Part of a small language model's weights.
Size: 9 layers, width 512, vocabulary 32000, 45.2M parameters.
Architecture: learned positions, no biases in attention or MLP, tied embeddings.
Training: a variant of SOAP for these matrices, 518M tokens, 7898 steps.
Each number is 500 + 40 x the weight over its row's rms, rounded and kept within 0 to 999. Layers, rows and columns count from 0. Numbers have three digits each. The size before them is the row's rms in percent of the matrix's.

# o: layer 4 attention output (transposed), 512x512, rms 0.0753, rows 179-255, columns 224-255
# v: layer 4 attention value, 512x512, rms 0.0854, rows 180-255, columns 224-255
# q: layer 4 attention query, 512x512, rms 0.0848, rows 192-295, columns 224-255
# k: layer 4 attention key, 512x512, rms 0.0817, rows 192-294, columns 224-255
o179 101:532503484487421480477484453463406449509514415468440482528577547511557559484452535477448559470500
v180 095:499436540537469501504501524486525499504534491504553474507484550513468542537552538507541475561523
o180 092:516528457483506536447513544485511445471495537542556588466551472545506459471578484576537531458523
v181 104:469537493469447446464513505460532444578491440500604533436431509504464426498510461495469480486581
o181 101:430446499483474503443452456528463463539475528514476498471468502523523490501550500520447521485474
v182 101:500498514484460510530475491554504483518470467536553572446490504470498541518566497482453523482593
o182 092:554551504542570527485481504450491500449510453515446543520506439491436535536460512491558525549510
v183 109:482528509542489493512475545492434464552493434481452475502464450564507473535438529463429498512475
o183 109:493539481429447493473496596544522557461505515550467486408492468539467507468459513591474551398447
v184 100:537506552496520502542445516527540444489488468521495556543429478508428481580559431528533562447538
o184 097:468429535491482523455524542455531510471474590495497490503539510467557510503475506513529561493494
v185 103:515527445518433485506529534557558522458393488529535533523559523515475498486578518507493449539476
o185 098:525430510461478494507492526423430458494541435434535448552487566528547465448454457538514564485507
v186 100:429578545487500503506487474546478515530439495508567475528443458503485524509454428499532491505540
o186 091:533479539459477542478456477532463486455554508507514473511540497453505460531519474541484504436485
v187 102:483466420565503477477515479525565531514545522529450439535477492512530571541499494543568449581531
o187 099:510498516507524466454530515501509415473499565454576514542493486498538524462573486513523512454477
v188 104:541492478524549488481584522478496560566585455483504501490429478484505519418491455496490573514433
o188 098:526448491476532509437461487470502496504532580494584479485612516527407550547487503431429504494561
v189 103:457477561437461478487420528417489513604549489495527469499462511497521469468527449471468511423513
o189 101:476518552484465529495448518504451452513510469503506435552510485508514524465510523509535507499492
v190 100:532461509528472549532474440473562532455482465511411559472532528461477546509492547498606560501481
o190 095:535500561585480522483475599473520489509495470450438458459483498517453500541495470503441507494541
v191 108:510465514491482525430504495464505470500502421484487454462478434464470504437512511494453510501448
o191 102:494536523471494523487521541512512523509511470463473585459533441558486434555526515485510452508534
q192 149:485496489489476482424477470474561576536489511477548550515507495440553479469514482488457535503585
k192 131:499548501507470510532467443477501562525465504509569519442493491466517515423520499539419499594492
q193 145:600512468497508464457529476469562541512473568438577556519494547523484502523480494445480505497504
k193 127:499476501527448490441488466465496445515503449448516519443529470511482423463474524564499424515533
q194 156:530457520496569521534465471547511428544484517531486428449473519493512536441540556564520510516517
k194 134:502431440531527487591489480508449565534638535479504447473503502490602481518511505509450547532484
q195 146:481537494584490530570455509555520414524463420425512526513565505446525519517480441462447493511504
k195 128:418576450569441423501538471498488450512574548507521534479488469472438425438482490474448523492500
q196 149:560541529461545460504551443504442518617532433568452477473519519552488530445422537454484461438552
k196 130:555547522544530499551479426477407565543553441521542485460573525527513581506533480486449509456535
q197 147:563447503475545543506513549455529508474537410531490461454485507511539466533463490461476498481552
k197 131:482499495500528447553442554406551481488511557454456534534519434522492521579532479431502513424510
q198 154:562461421514509472506569524430487485548572461576502480458519511540553484550485435466569507516455
k198 133:497501518501469526528499514423505482512525482560455430473516472536492537559441503489469581539440
q199 136:523491465484423556580541431491491497481484495507478552446557532457501521457495450514467508514495
k199 124:484479570520516543462464467590510479494479518507486509486578567547479444487475437511510526499492
q200 147:507497451469502526526477501563497501423587494388499414506470484513480475441527506551520522442563
k200 133:502478507465471462496514491486384490530456564474510431539569455483528474526580528577587476459515
q201 151:436541553471558556502541551461435545457466591530486456507485485504550490538493592490515473500485
k201 131:503473500505542575566504620533498502537482475539530532433545441505493499444461525476477495480540
q202 149:532469493526493494515457490518508537565461521437454449548457491450504457528525537524467483554434
k202 130:511433511494509464455484471562496509464479456519481503542500500458514497536538520471492475512424
q203 150:448555480504543557561554503552529507448543504485526562480558500455396455511505525536481508540402
k203 130:494499489426480529499519565540497514470471448476512491508584535513468448533479533539570559381491
q204 146:476463501511586533502481528538543490428518465529561592476454480507474492533497484466513566529472
k204 133:471495549512499539511397514530506397513540531474536550470512570496476503527494454435448538492501
q205 164:508416504503491455397489607551430529459508494551487496476529489469524494488496530493437479434497
k205 138:469464485495451449478506510600489536487446404514479484465546453424487495477642509531493454423500
q206 146:462493519542523392514533556498524505548479457443495419465443514553545502546589508521557476472481
k206 130:438502586513438416484484467491477527510514448512546445542478567566550540471579469529457515523534
q207 158:471537487480495432502528527416554493551553526467473483478469493485520522528496492458495484484449
k207 135:456536519467525457567466551457464454508486469420446470457435554501548499513445514485504429473510
q208 160:492455512482582520536466564513384602600538468510510557472534434518469471556515476496441516425521
k208 134:512494532467533504528476527542550535529494524477486555461570436462495499547541527520497568467513
q209 140:487462469549540546496488441447499533572544528458473457482462568435469493507496475506483498422444
k209 124:498469478494575540429503434495535488440474482428465490553447515507466464475517472511567528539436
q210 152:488538450411509453520534461527421574560468485528456504498501560496489530505523438489520523482557
k210 135:396472528452418453508507490504489508496471469471481527489460460361467480534485470519500496456440
q211 151:474503568453555519537526512471466527590550473531472514492448477540482502617466502481524459531521
k211 129:513484472490497590558554467437499443576497491522501541427467498564559627545459494490526537596505
q212 151:574494493519471531520528557461483492537480540519538414476579453480525520506460499458526415457508
k212 129:601516499520434548523447478508511480538542432504501464489460537466528484557485519489521538507527
q213 138:488456466516460456425510485490506449507483477516482485448549538455545450439527423506546444521526
k213 131:483512496482475465431448473469508526565477495495483541478503535506485552506522528423471471549464
q214 148:521440441496480414589481532487554436517480482465498474500491480557529519412584534403451518502511
k214 126:445565446423496462514492467550532449538506502487510541468492448479489548473499478519503450521451
q215 141:454504472533476511562526482479550466445470475523530563469514453574497515523493417505430449488413
k215 124:475515504463524508509445507469524436543549492536504476493494466572400486537496545463554500473532
q216 155:443471580555460495524528532533510466541577490477572421540508490522479527505526506524499524386503
k216 136:485516538498490442511451499484554495526536480472528475521507552568515499553487493476467526537516
q217 136:538451569479490498490527541506498442492516440475495550470417505455543533504543524489461459455504
k217 123:444496471415568574493482487459478494513474481437570478495469464440535507476525466505571528470496
q218 153:530463494541473486544458527438571469509518536454457527471517441587571537476513521513484557551517
k218 136:569541532501543435502526501520553432514548542445475492490551488526591450534477536502539514498509
q219 160:567581488541408508449508476573446430542500508494545462536578569414529521435503475464489478502451
k219 135:535468512499487501423510439510442474499430466497501475539506491496533527484566474473476504506451
q220 139:445480491422477523503490606478490487492476500541553482455536439561527508545471552470534461458468
k220 125:501539545475539551523537519493513482533485418505527411488530471550478510552547471583512533466490
q221 137:532568448497567475506492491498481519496509483445465465489541482461469528433476479511558482497438
k221 119:540515443544551548555477475522436468523489445521481464472524466504478524431512484506575471512448
q222 157:536466494477510508420454436484548510478541516478457453529478518537540573576428505502552471489542
k222 137:543543520512495398487594540464546559517536492536532567509517450490558566482530485494509542501484
q223 135:504522492504473505532539468568534545519526467523490476446589509493520509418493455540505539431498
k223 124:491488409507534516507553473580461465470492444503492389532518502489464472396467528526500499436550
q224 155:461509484465429525479522396550573464500507509545543439448537560605464538483507502567503437520471
k224 134:459553465456477476487534521466458471518579506468554489506485514544528495502452511535512535515509
q225 147:507476497429537491533433490443533564542493495512456505507447502550484499479438434471476537464478
k225 128:422550503415460520502483496488474549483532550478527539527463437519433496513494509464507467510549
q226 146:551529507507509550486562478556461432496495504501559469548524490525525504487473454421522543433537
k226 128:529539556452489536448418509486520502538519469427549521539524514538456530465512450479525543557478
q227 147:408426497550540496590580570495484527478539488456503506542520463492491531565498527504544489546429
k227 127:514456487462474509518557443466537534537571498473478473529532517505496466492520502434513564606472
q228 153:534529461507538532539533507553446489520490479552502558558494512447477503413479489483494478455553
k228 136:491400434479528487474457507569464511482446472483507508499515552504465451471446497534509582490494
q229 159:505424444523556511453520501515549529456492510500464460563497470510506575545561584508509455523476
k229 133:474506495583491370507510485547522482482534553478483530491562414502434576547499496484475492534523
q230 147:520518491459490503406501478473408590515523496519481471509518505480456508459467461538437483536513
k230 133:447478488496492550493554465496511543454481585464513493491448502509447485478435513495490533493472
q231 142:502466522419541465541476503432430513544565567523533532454521468553541446508445563499474563497485
k231 126:503427482462504512515499526548465422510478438455474458569531430486476494525503492515529498513538
q232 140:551519498534551465596481422517478470440487488510499474470510459463450450483481523516495472412462
k232 123:504531501519480469530533459516497465505457558437467504442508523498521515491495559524477472538453
q233 147:514488465584512481586530485572463573531507487509519511496573483465474482522546439466467468489494
k233 129:477462491492566436489553491549461524492513524460502471508542500513528482552549522564480521510461
q234 164:482565489538465541439444483452470486482561545482459427499489478461523506460476472479486499458556
k234 139:505535485558462532423506465484493577454508488518530488496465502469501512483450541492488543459517
q235 154:527478514503513470568504474522514464505519543554431493472500558498468518462457494573512465503485
k235 137:531505541509460512491510474521509525485579560524564529450486517483529543469505478487527538492521
q236 137:445530551495483517487498476482406470543487461545470406493491506448542530493515490494461523472555
k236 124:480552563487515456463402548507492430547489518432501461509473446526415510443535466473533499509526
q237 141:463513492478599520421520448545480525540518487410456500495507483500527543491522462501459503528496
k237 123:464586459451533519510555586451450499534471519504526476494521471538463485425500499435438469531499
q238 157:493520490445452513506511477478550508575539480430579460487542404521505464490445472533506508486477
k238 135:475526529469454564504465492476470508528553526443461478517525468527484490497421528476534445513516
q239 164:466484514543565463529548484534468446569546501513414537528422498475560552563534458528504485521498
k239 136:610478528505539490511503446479502498538498549522469547550506466545511489527494504474531444528492
q240 156:555521503585604525513511492546490483493601488531510505504463488522540524610566471491558478502507
k240 133:541460519583546434458389518461524455513554433634533484483484515493578540559500514506502550565474
q241 158:470500479536567540454503489488546534469503467458498452467524565479401563486508526542519477447501
k241 135:521537502494519493471525468466513558554521501519573370446517506464476466545513474493546422468523
q242 147:464490476453487482488441518418479508464459476540523508604500507508562528453480537469484489479498
k242 125:510526487493513447485437561412506523551480545459530517534503413534418519451508472556495546552525
q243 146:539523546454543488536502535464533454444556588458554500430439499567563418471502589498522465452484
k243 126:536460537547571465561521474488533436540445445515570464485537506473568449520425497526465537539536
q244 158:483461565521458526510489491480453552547452551479543491637544492504488523573497431514502479501541
k244 133:460461548505444534505465477450549529515504492460467496498563585505502483530520467495538528570522
q245 141:507469452512537492465552433534472550523502418494508560489541494492451484527462401485526529477583
k245 128:454548411488517530537541551526461496524483503575349500503471464476528507488527568546524414445507
q246 147:542557491561455451485527513528600460443552477530468577491544623508512489510465502497543458463502
k246 128:480460481539489507503495546555504510523443453536453533474441550524460532512494505539518484561467
q247 162:558440469528399465485539556419484535583537465497598480477544569566539469498467510491473504512497
k247 141:556450534495393469505554533435564518514566515469570541497493522479519501507507542472496513475522
q248 142:502515530437410440493510486549544430539495463454482448486472495478518500464482460542454472503516
k248 125:471477459535497477432454463504512454541546491476541469506462508476596470468541544535529527514453
q249 143:503515495434612534556528487501467503445515558525464516491462413479478462468484485454513543522525
k249 132:411525469516554546555515523484531467454573528479510531502507473517447526516495481426547493500440
q250 156:487535505570553463504453451580491566561499517446490448525507432520499576474464477535492460512500
k250 129:475519494496509502533502555533476504476589450468510486509505478501443523476471534508504468423483
q251 164:494553507544552534490466527441481570475503580544477548518576504507560525527463555508493461460515
k251 139:547507602497451474505551499456524588527490496555452574496543486452425432533522535472466456506564
q252 138:502471502559543490395507499427497487547510596491436446549526536476460643544406480463521476487526
k252 128:494471444517534520518541445457499533476498520569475422481533527495505509519502452518595472493510
q253 151:493477503529527489515494426636543483520473470510462505520516510496522506495486508516530460430534
k253 129:464473544476575449513491498518561506485508545521428502502522496462555452514483555602497484469567
q254 149:532564522440549504491480498568506491471502459473549525533448459485490529490518481443460497491486
k254 126:532519534462473493446467442556547391507448515466520553514514426466507467529513487479478480499440
q255 140:528416470486519515444486473499546457455508402467489499519537532442511487537447518511499427488475
k255 126:477475442463526476428536531536510534476543478519476480518490505443476434596523538535536547453528
v192 124:534511478477496484485498478540482522503507564513532498435501445564515500476459565508496458554466
o192 121:477481478438527519486519534516460584525449559526507498490539471530512518567505542545523471422522
v193 120:491486492493556468523526548470497539515576432480499490557442506481512466473465501464509508523479
o193 119:485499525536415475510468476510532510574498489484444415517525544463600491469499532525566413471485
v194 129:549461471522597475476458505499473520535475489536482478471461444472473542551475501546476482532475
o194 128:634492441512538490471503493521520454444513505499477534510521505504541462451517446441483514517506
v195 124:515478478543485462546519523556504464453478471415530538513494501501496440543476469435496438525440
o195 121:605553441483530472516475466538532549472522516484455548538550559576488486502423495512563472538536
v196 123:519515514499530505457551461466493565508581508502475597559456435542459565498528481515478467522558
o196 121:509478494578459579449507521500448500551551530496503460489461444491493515517483420551428487546556
v197 131:453480513376409481505484497441481508509527493531541528555552511485514468566460464435524470493431
o197 130:483468488552542443503579500475516449477526464432511494484458485454524569564585490458539490544417
v198 129:465442476527546557489458483476485492494495460546518543460452480504420526480468497447488489459502
o198 124:535482474471525563551482475479505497481502535517470586453549409486464496480432449530437502533499
v199 129:546505440451552523556490458513495528502461516513489474452544521479540566535451380492520549513528
o199 124:532405455528541521549488500549528519591455518493478521474533484516382468434429484493489499460493
v200 131:469504534578527499471494405484464462497508458533461396513418475574504516537508484487558471412529
o200 125:532525492483515551493453495442508461449501502403428462431547446504463490471469592487466550500471
v201 125:499465513543524480521483473509568445431405449546533497470476512431556560546517453550488523550503
o201 121:580539522558514575482521514517573574486484513506442581563515492447546548540460479464522549538519
v202 128:458522500560558507555548478454559495554469500531472435531443544434504456445495505459529457522497
o202 121:483530493538516588456505452550573481433519463504418507485481531449472491478531516546507468475509
v203 124:479559509458533462533518573538490539533390474490472555444441458475556449544534481509498534539570
o203 117:536500534494516522548500494484421512457511472576477482529508496541507506567581501528480479436486
v204 132:468477506542442534478494528483568517485536463520466476462511467479517388470560532542500484509481
o204 127:535441490505370483528483506510556563519508497490476507497535564514431452587448459588536517448486
v205 131:491501482527489568447560541585499552469512531480552501549495517466540511478488535497492513464520
o205 123:585583450518550503493534470502544476539541443566457497493493469469453434484497532502491442448464
v206 139:437487479506476478514459540522571546517456566494487543526487524460532460526499520571479517592509
o206 122:521532528550475546531563455490481438444523475522528540463561481493479502566423484499515485454507
v207 129:545514577432493465426495549513554466511536522542524524433506507506501496506476508500479491388485
o207 121:537490454558416495442490522560531520454492496579506573514491493491485532598543517466501530567478
v208 135:458451438481504518537492488520501503477516441539474528446426472513508560517505475507497483484544
o208 124:501511433527435492431491495400531435463482502559444480474555607494519447486515452504558557462432
v209 127:459577475456527507449548416484463494565399490493527454458525511499492501442527514489513536494508
o209 123:556470539444526575490516421497466567576522495520442418571450505469444558529516470508524469487520
v210 126:461473497531531521470518385548527500543479537551480482505477516584466442520521470498577516522495
o210 120:528419519538512514535479504576505501501438501526547502505525457449513491455573538562470537496504
v211 121:473470454474424563548491440468532440571445507455452463561534519508440483537505506514499499461533
o211 117:500461577470542554552514438502457576518507494528505517460556532507544449556505516495493489536466
v212 129:492423472510498485501480449591499491543449446489506528507516546539458484503512463494476480462570
o212 119:453523540503497547474545523465503461465515407497471500495491506533522511457480510468500482536468
v213 128:430505546558454489464571483534534518550520447537528530505509513497486558510543472468448489470438
o213 125:521465546473501529478444498548503484581485514449462477508566512510480591502449534488476462516574
v214 126:452484563528478435494482451512465510507445450510506476457526529546471485537485455497527438528539
o214 118:531453491515535484481482476528486472518466460457435511443503517502443497502452518549512454486534
v215 128:580520474444508439482492457498463560500482474589476525563492501495579526472478462467482495551570
o215 124:464462523578460454470498463504536525452426490471453494536438581539497534501467495463456378541519
v216 128:508414416539513495472562494427540509486529504512450474548518484577477506550538454483443413457444
o216 122:530485500550503471532459509515501537489538527479451518457575511488496498486466525471449487498530
v217 134:440468482515484527530568497485536523523479431532503476533502497523448451529562470497466502463485
o217 125:450482547472500498450555623483339538519481606458476440515484487442455482464475483517497529535513
v218 133:506562523455549542494503472384503528516535506557632492495496521583515460556497501556490521519488
o218 129:495498530474508531423435479508501473554492504413474443512486533484541448527505512484560514575496
v219 124:491439513505464475550517440410458439542531391524493522524508515492506543439514485470505407552500
o219 123:536453504543481418506501525543473491447538462504483501458470545473585496494457536516512538486446
v220 123:463497512418512529481499457473551509470414523456516523574465489553542467512476483482508508545511
o220 120:523493517492503498534467443526522488529495650486516484504456518514517478424504531473496516553399
v221 122:498532516490467417435513486491486523548553526518562498525471468510427508525553503555518523472517
o221 119:486548503489498566522520495529513510473467486459519519471601497479499440470528540493456462538528
v222 128:487526486515471512549487482523497500489453538447480551553498489515423536510442536442488465493540
o222 123:497562502418527546402474524501455506514426503492503485479456504441457445496526499534488479436515
v223 133:573528530529501500584558469480425494515519554527495473470523512562454509524436516534465501464423
o223 125:488528494465440483409500469469507479536499528541476466488598469479559544405520518555504526567409
v224 133:509476438466514534491414521477519493526508574511484425480509509470534505452509545516448477476556
o224 121:527484551493457563526572498422523499567492504458493549470479533509444495491434520496459506527526
v225 123:473487485453458509548518524549435489573466437481544553486468462505542553519514426484480552464613
o225 115:516514482426477506515542487496489474483482468535500510481519456552494456442473470422536512565486
v226 128:428495516493491440501486493519450482490527447506476510526533495483414521462527458532469453518487
o226 123:551489506446557500490464452508526485478500471475504482556454551512415451427476579498535501496489
v227 122:559490493494471431416513479519479514480534494463456478473486512482535453505485464486476486489518
o227 122:493414423518472481504486387546537506545526489502464491481469494523483504477502480550466506493544
v228 128:479487542526536498501574495481456536486553497541535510462451476500542516491539497423418559479558
o228 124:502457563455521515483480549480514469488511461507483539551500496513524458568534511501503505491482
v229 125:486494495419439527540494494422491518627472496485530478509416529525470459559487507513508463526583
o229 124:497483515485474501452506515460550538492534527536561453520523497427478523428488484491554475475485
v230 118:472503509549506500565544555492501477492386466478442520473568483569490503510568521478526444517487
o230 113:560549505480493512483506424579460502458501488483453475511518490463517503516537533530471554528527
v231 131:517433471420493575479479442518461450499546529521514474533505534545453454495482528544525521512554
o231 124:470461474560521566511544499542513492510489489455502497519467502497511498541512445506533466479576
v232 134:506547471525480471520554448501560418522514557454555476463517578460475512475501435443499485470493
o232 123:539544524536540497509465436497521514447501439445434411451414535531497473500534481433496538535502
v233 131:516514432448538547477513601495497518550465521514493548526495414548457563509557479550497553498472
o233 126:502531487461531516479532476497508460548506431536483552540527511490512498481481476465510488482423
v234 128:502491411554463547472499484519442402477536500509562536534471552378550528497504522528474460473554
o234 125:562545480448472496449503510540567455524521520485507459531398434448477473424510543549441579441434
v235 130:485504472511490492497522431499430500489538516517488477535546499452469489511493483567420522530447
o235 124:444470521480543549500463513551463577517457470479495371491493495441434501496486564514538503486475
v236 133:569495437491525523522496522505481577540520486460511497468456535506519489488444618513503477492563
o236 122:517513516569492585473555544563545481483545469500475522561511510504478490546517551530496480463480
v237 126:539505510557567461568554514520532528580481496415460491546478464448548512508509469511485527497547
o237 124:504479439521516457512525468570503438530508476467540476484531534501465511460512512517509465547435
v238 122:504506591526514540444477509502519481529425454518512493599468490521494518553475487468551604505469
o238 123:517492524505518491549503495516451466439536494506565483512477487509438442528486496492489491533425
v239 127:491494544538537512610415505486452561515505509456555550509564505483504499469544466493532547469533
o239 118:552457399471513542536483521559491452498442499556465548517546518518489456436483434434534579534520
v240 129:469473497454473518528479476483584508576498511420445473497459496430510576479488547496546437519486
o240 120:564490471483474539595466528466516544550471502480484541500482549495435517500433522531464501487456
v241 126:469538489497507457501469502531459532468522494508448533501531591535469510513480438487577531521485
o241 120:533507482463492504534556481469534554501459530501432511432525546542495452536443426495493547518495
v242 131:486538504473469523510533593543476582506441496502438494492534458513455466523496484439520518504464
o242 125:434474516512554507505529523595494497455507460485492515528597475478406513462494454472505497532534
v243 126:435426469460489497532558468545502509512533503464489507505484453506526499526481466518502572542576
o243 121:447490525531418489511475512520472462481482561575499435522495479504553511495526525493485430562569
v244 122:513494513571497506489524494419462450444456527556479528443414458517439519553528509524444497451542
o244 120:520541445530554498550490469500416516528503507526513561523509575470470480537459518567482558562432
v245 129:418451494396501507536534538484545530451485465544465408459528532517492539520559484520537490380532
o245 124:488557452525473532450481467515472521533470454513441477527628525498486536509524545515515490490560
v246 119:505510528545480427497489428411531501412449601570442532530455491482492509541507491477487494534533
o246 123:501442519491545539441499479436552565603540476585485543516519505524502500617549487516496533536486
v247 138:442425497550499446543508505488556476507516469456386446466500534509499466469574458493471464475557
o247 121:528540547439532488461614507554463469523455482490524431539595505542501548492523515533525436497431
v248 129:548501478491474448532508534423545451538519486522508524510499489616528470458525538499494466512514
o248 121:526492505519435503488473490474507477516481512444574513596529530536534556420545550553476493537485
v249 127:522460436525510532444463479511454527514523456428478500468524508530465481460463557476528470504489
o249 121:405552559446481540496510515526530456481509438460593533482491437484434470438528438507441552528472
v250 130:455533527422500465522486483542563511462469556467504443541461454508442474448543484548521496480507
o250 121:457523512418481433532509542456511458464498506521522470534556537522471566483480491569477480433508
v251 125:508465575497492406496438452569564467529479512384371516510563485490498484475472478471521499487506
o251 122:538550517492447543463477515459515573469501575604471548632571488428489495543467543492494501464434
v252 128:543483469495502452549588582457502402536465471504443522455537478465500452495496547525458469545489
o252 125:548478526468522434477475478510536504459478470492474482505600543526510486504462549545518468445489
v253 130:497543399489530520487514536475502534394476566550547533514480464503457502539483477557513445465488
o253 122:493509485536441496537410535509534526492494477550530475531541435453511502488496491516470539451529
v254 122:519482543571568481517492450486505499464523537483547566498528479553556517495532541461561485484516
o254 122:556390529519510464531501535470574458533448492433487506481539469461498428564532554499517543537445
v255 131:411430525466481496538510437469429519509527557425507513471483461461460559553452504469529412501417
o255 127:532521502524469458538510464464513555577540482476417566549530501526509505426525519446483496542503
q256 086:495575521537504506493532554540450543490492402439441513439572503487489478514481532552533509502497
k256 087:529506456513393453507498494479477512522586529477486479478479422531492502494511423477478536540495
q257 084:586547431523569465484505513459431434502476461528490530617530572487405442477476504401487503482508
k257 085:598524463514506520467510533505442500538457531472506506511555415507481470495475499483533520421497
q258 083:495493522464515494490541515489446451468480542577514475485494541459519447587457481549486406511471
k258 091:496518480553479500555475461444506491479521458598423456501571455539517513528518512502488439533546
q259 079:519481562510526516585502434468533548453488596475527561438518453477541463472505427488542583464478
k259 089:475538492540553533558507505433542479430512523521490508460451541463482506491521421487552565500474
q260 085:528442465481474445500508468468528515521477534455545487490523469506532475468489513510518505539540
k260 089:513477589510489516456499487488482459526440509452506480446520527388535481546471487475499535396500
q261 083:521461554441563480536546521493553498520544516466521523506491409496555522471485473458541506426447
k261 087:501598412579528518517561517516453588465536521500492598535551559504524458431504489575486488575403
q262 084:518447515526473485481556477446513434488466483466394600510485412535449569538575618471516518498446
k262 084:535432475478503520558551483521518450568472455441486430435503423533449519483522537551437540512502
q263 083:541546523500537401459530556554505513498465466527415406565507528458515559517434526542550493516496
k263 087:497527551411481497475532431554548463507494488465506547528500451539407463508472473534491535482500
q264 080:487484590596443475585507501543492544468553521509458481499498450504513548481428547520484549528530
k264 087:545493498497453456489562500578374521496474551519449525511479459531489453471503515539554531466473
q265 090:425546466508520487528479480520559514459480470534547463438519488503522496464465514507567440490480
k265 088:496462500466541488437504507493436548554509479505522489432479466447521488540435465493431524533498
q266 077:435457524470531512562520547465450555497517499536517551500538486497485549506498446551501491515478
k266 084:479475525497497526576529519575441494503512517461479479489458467532452478535464509468461505559487
q267 084:551480545515526500506520492461591530455458558501487509449496459496544536502567503450402467569482
k267 088:434488517543533583490520480496525480487596481558533597533492513505529535449462509591522546535495
q268 085:487551513543550501474527514475468532548503554461532525465428467487549513534464476446452472540474
k268 089:471487527483455574576544542460491471462506490489487515536504522451528463488518540489471420547569
q269 084:488536539474489523449473495467548515480466468488452486470505556458517475428468475472512441518540
k269 085:560477427501526495508487473511471468518490537553518485514487448437463488466445439530454467498571
q270 078:462489480487474501457532505438550563537465484486498458471502454431401454487427438532530527471553
k270 081:540543464477494535479509480547441531474475503477509479510505488522528451474593530572501527470477
q271 080:505481472464496548490500495559468490560526527533432578514506562473529488493446509547461507475425
k271 083:488505473525506449461516512465453522467541524496501535489508535528443485550463538486454500564484
q272 085:484498466567536439508504504493408546443474519512415472539530505552477468504458480438493506566463
k272 087:443470500512527486513528514430476430517489501469488468513486438440496535474412517492515528537479
q273 082:512599438494582544495521483590475524549542447496449496497452480540482447447482526481540419503481
k273 086:462453485506560482462559495501473540518486504541501504404480498506481483488461526473430504511560
q274 080:446554484469465487474511517472561537516552583491527517460445442476480487457501476564471557457475
k274 081:465510466513479557538489402488503519526536472415461485543507467601526503528544478469544609419436
q275 083:440522498493516510489430534461494489570504454480500517503586552432505463506533451515410540556535
k275 093:509478566534478500490502423532485491430573525403530571543494433542556467491483501492404508479488
q276 081:374510530462482536549434517501495441486486483548507483506507511434424527507481413499537504500463
k276 089:438502494535508494555526532546503456513500491490495484493519475568528490481402415394461544539532
q277 084:528540582488466514457409545495517551525539434480482514543527538539521527516541523446480484486511
k277 091:499446550468437515540502548496494543453543493516558567504529455490503617466584468499557535509518
q278 081:434499512500445519575519466506529497545499491517524524549538447386524510459504524486518486495543
k278 088:517555482518579492496505462495532500513397536507464475439508631448550476458405574482512491491487
q279 083:480555479517527527546435441508496462509480491435485472471443451550574470472525477480497491498477
k279 084:457514510485534537504493490494488534556558501560455447466513483442560468520415496560527555492532
q280 080:510549472499523415443452487579485483529583481599432535462558505468518532494505566466501544456514
k280 084:509487434516444510513487502548472474532455461564510570535547468507484441442576446523526556496456
q281 083:486539514484536467537472542446546477482456556493551442450547510500482496477399474466482494497473
k281 084:473558459448567545466462442501508430473461450483485486489557542500415551475580500402495552503462
q282 088:469507423469436527509462573486500551484466548498561519452459473466540583475554532439520529487474
k282 086:547532488482485412547457475519465534493523517517455568486456522554439514598464478462453536541518
q283 077:544487492495432535580506469478490503578457591523571550510437502584535434469495431559483546538491
k283 083:511488467578532521531440500448564577531421456531521528468454478558504482644495466545526518436458
q284 081:534495475523542507524498506470455466514575456466468557546518487480504449562498447523547473524419
k284 085:472485524516578492485520549519506478415545534419540505474530548489554532486551524472475490506515
q285 086:431483539504496519547534472503462517498501472416485444529508553499477512544583440439453456530481
k285 092:511494514482481493568455493515449521538502539536551533492447496564428503528484534541544483601465
q286 079:471517540438451527466476518539574506513507576555563500523464430507471444436452535455454597532528
k286 081:515523525540607517511468454412544466500505476450571453426455442515500465468542498493500484481449
q287 081:488545549512483497467519513490540550550546500572502469438494565488536531469510529477488524512459
k287 085:469452571482522560550507546457462484437497480564434471540466575437511504529497488551519491524488
q288 083:505499522489477449520571433484577557391453515402480512487469581471456529520534465510568475500566
k288 088:518463527442536441528523538491538528532516449516501460448515447479533473503551465502455454426473
q289 081:448411443516498467509490462480513442540512486448411490440517502586417498512429503516516521501493
k289 084:561522477542471460484543496449516508475531461468498514501485528488509485589525513501417489475505
q290 078:555537526506499492522471505450537506492482509476502472420567421473560483458511470457457467423546
k290 083:552492492568511475540433440537474489514474478492539595506500506475477457490495488571516494541551
q291 086:518437531536468529491398546462490403511540505534490502495544506415473445493454575553485482482440
k291 088:539533490521521386461516460493491477516529512502492480474453515510467543509500475525535478509514
q292 082:513478585477493468477483471519459469551476528487569448582456474372552392513433459506451563448510
k292 090:506558454500518471505491491489486470450542538457431549490510525418537493532556513487505507591535
q293 083:470516508532582509498507494554474462505513547476510546532540441491451595484523419445440483435582
k293 088:509532458523505519479541510585524527492470472457530579457512525487453502488540447485510506476479
q294 081:469565527425518529573517426493460492482475523495475480503490519480550596505501437485501542519541
k294 087:515510510430512500519514455497464449461476476441521516491488493493500510473539423486492592537399
q295 081:554497465452457448512537486470484476447483410552496450472519462520509493481452456508463486441513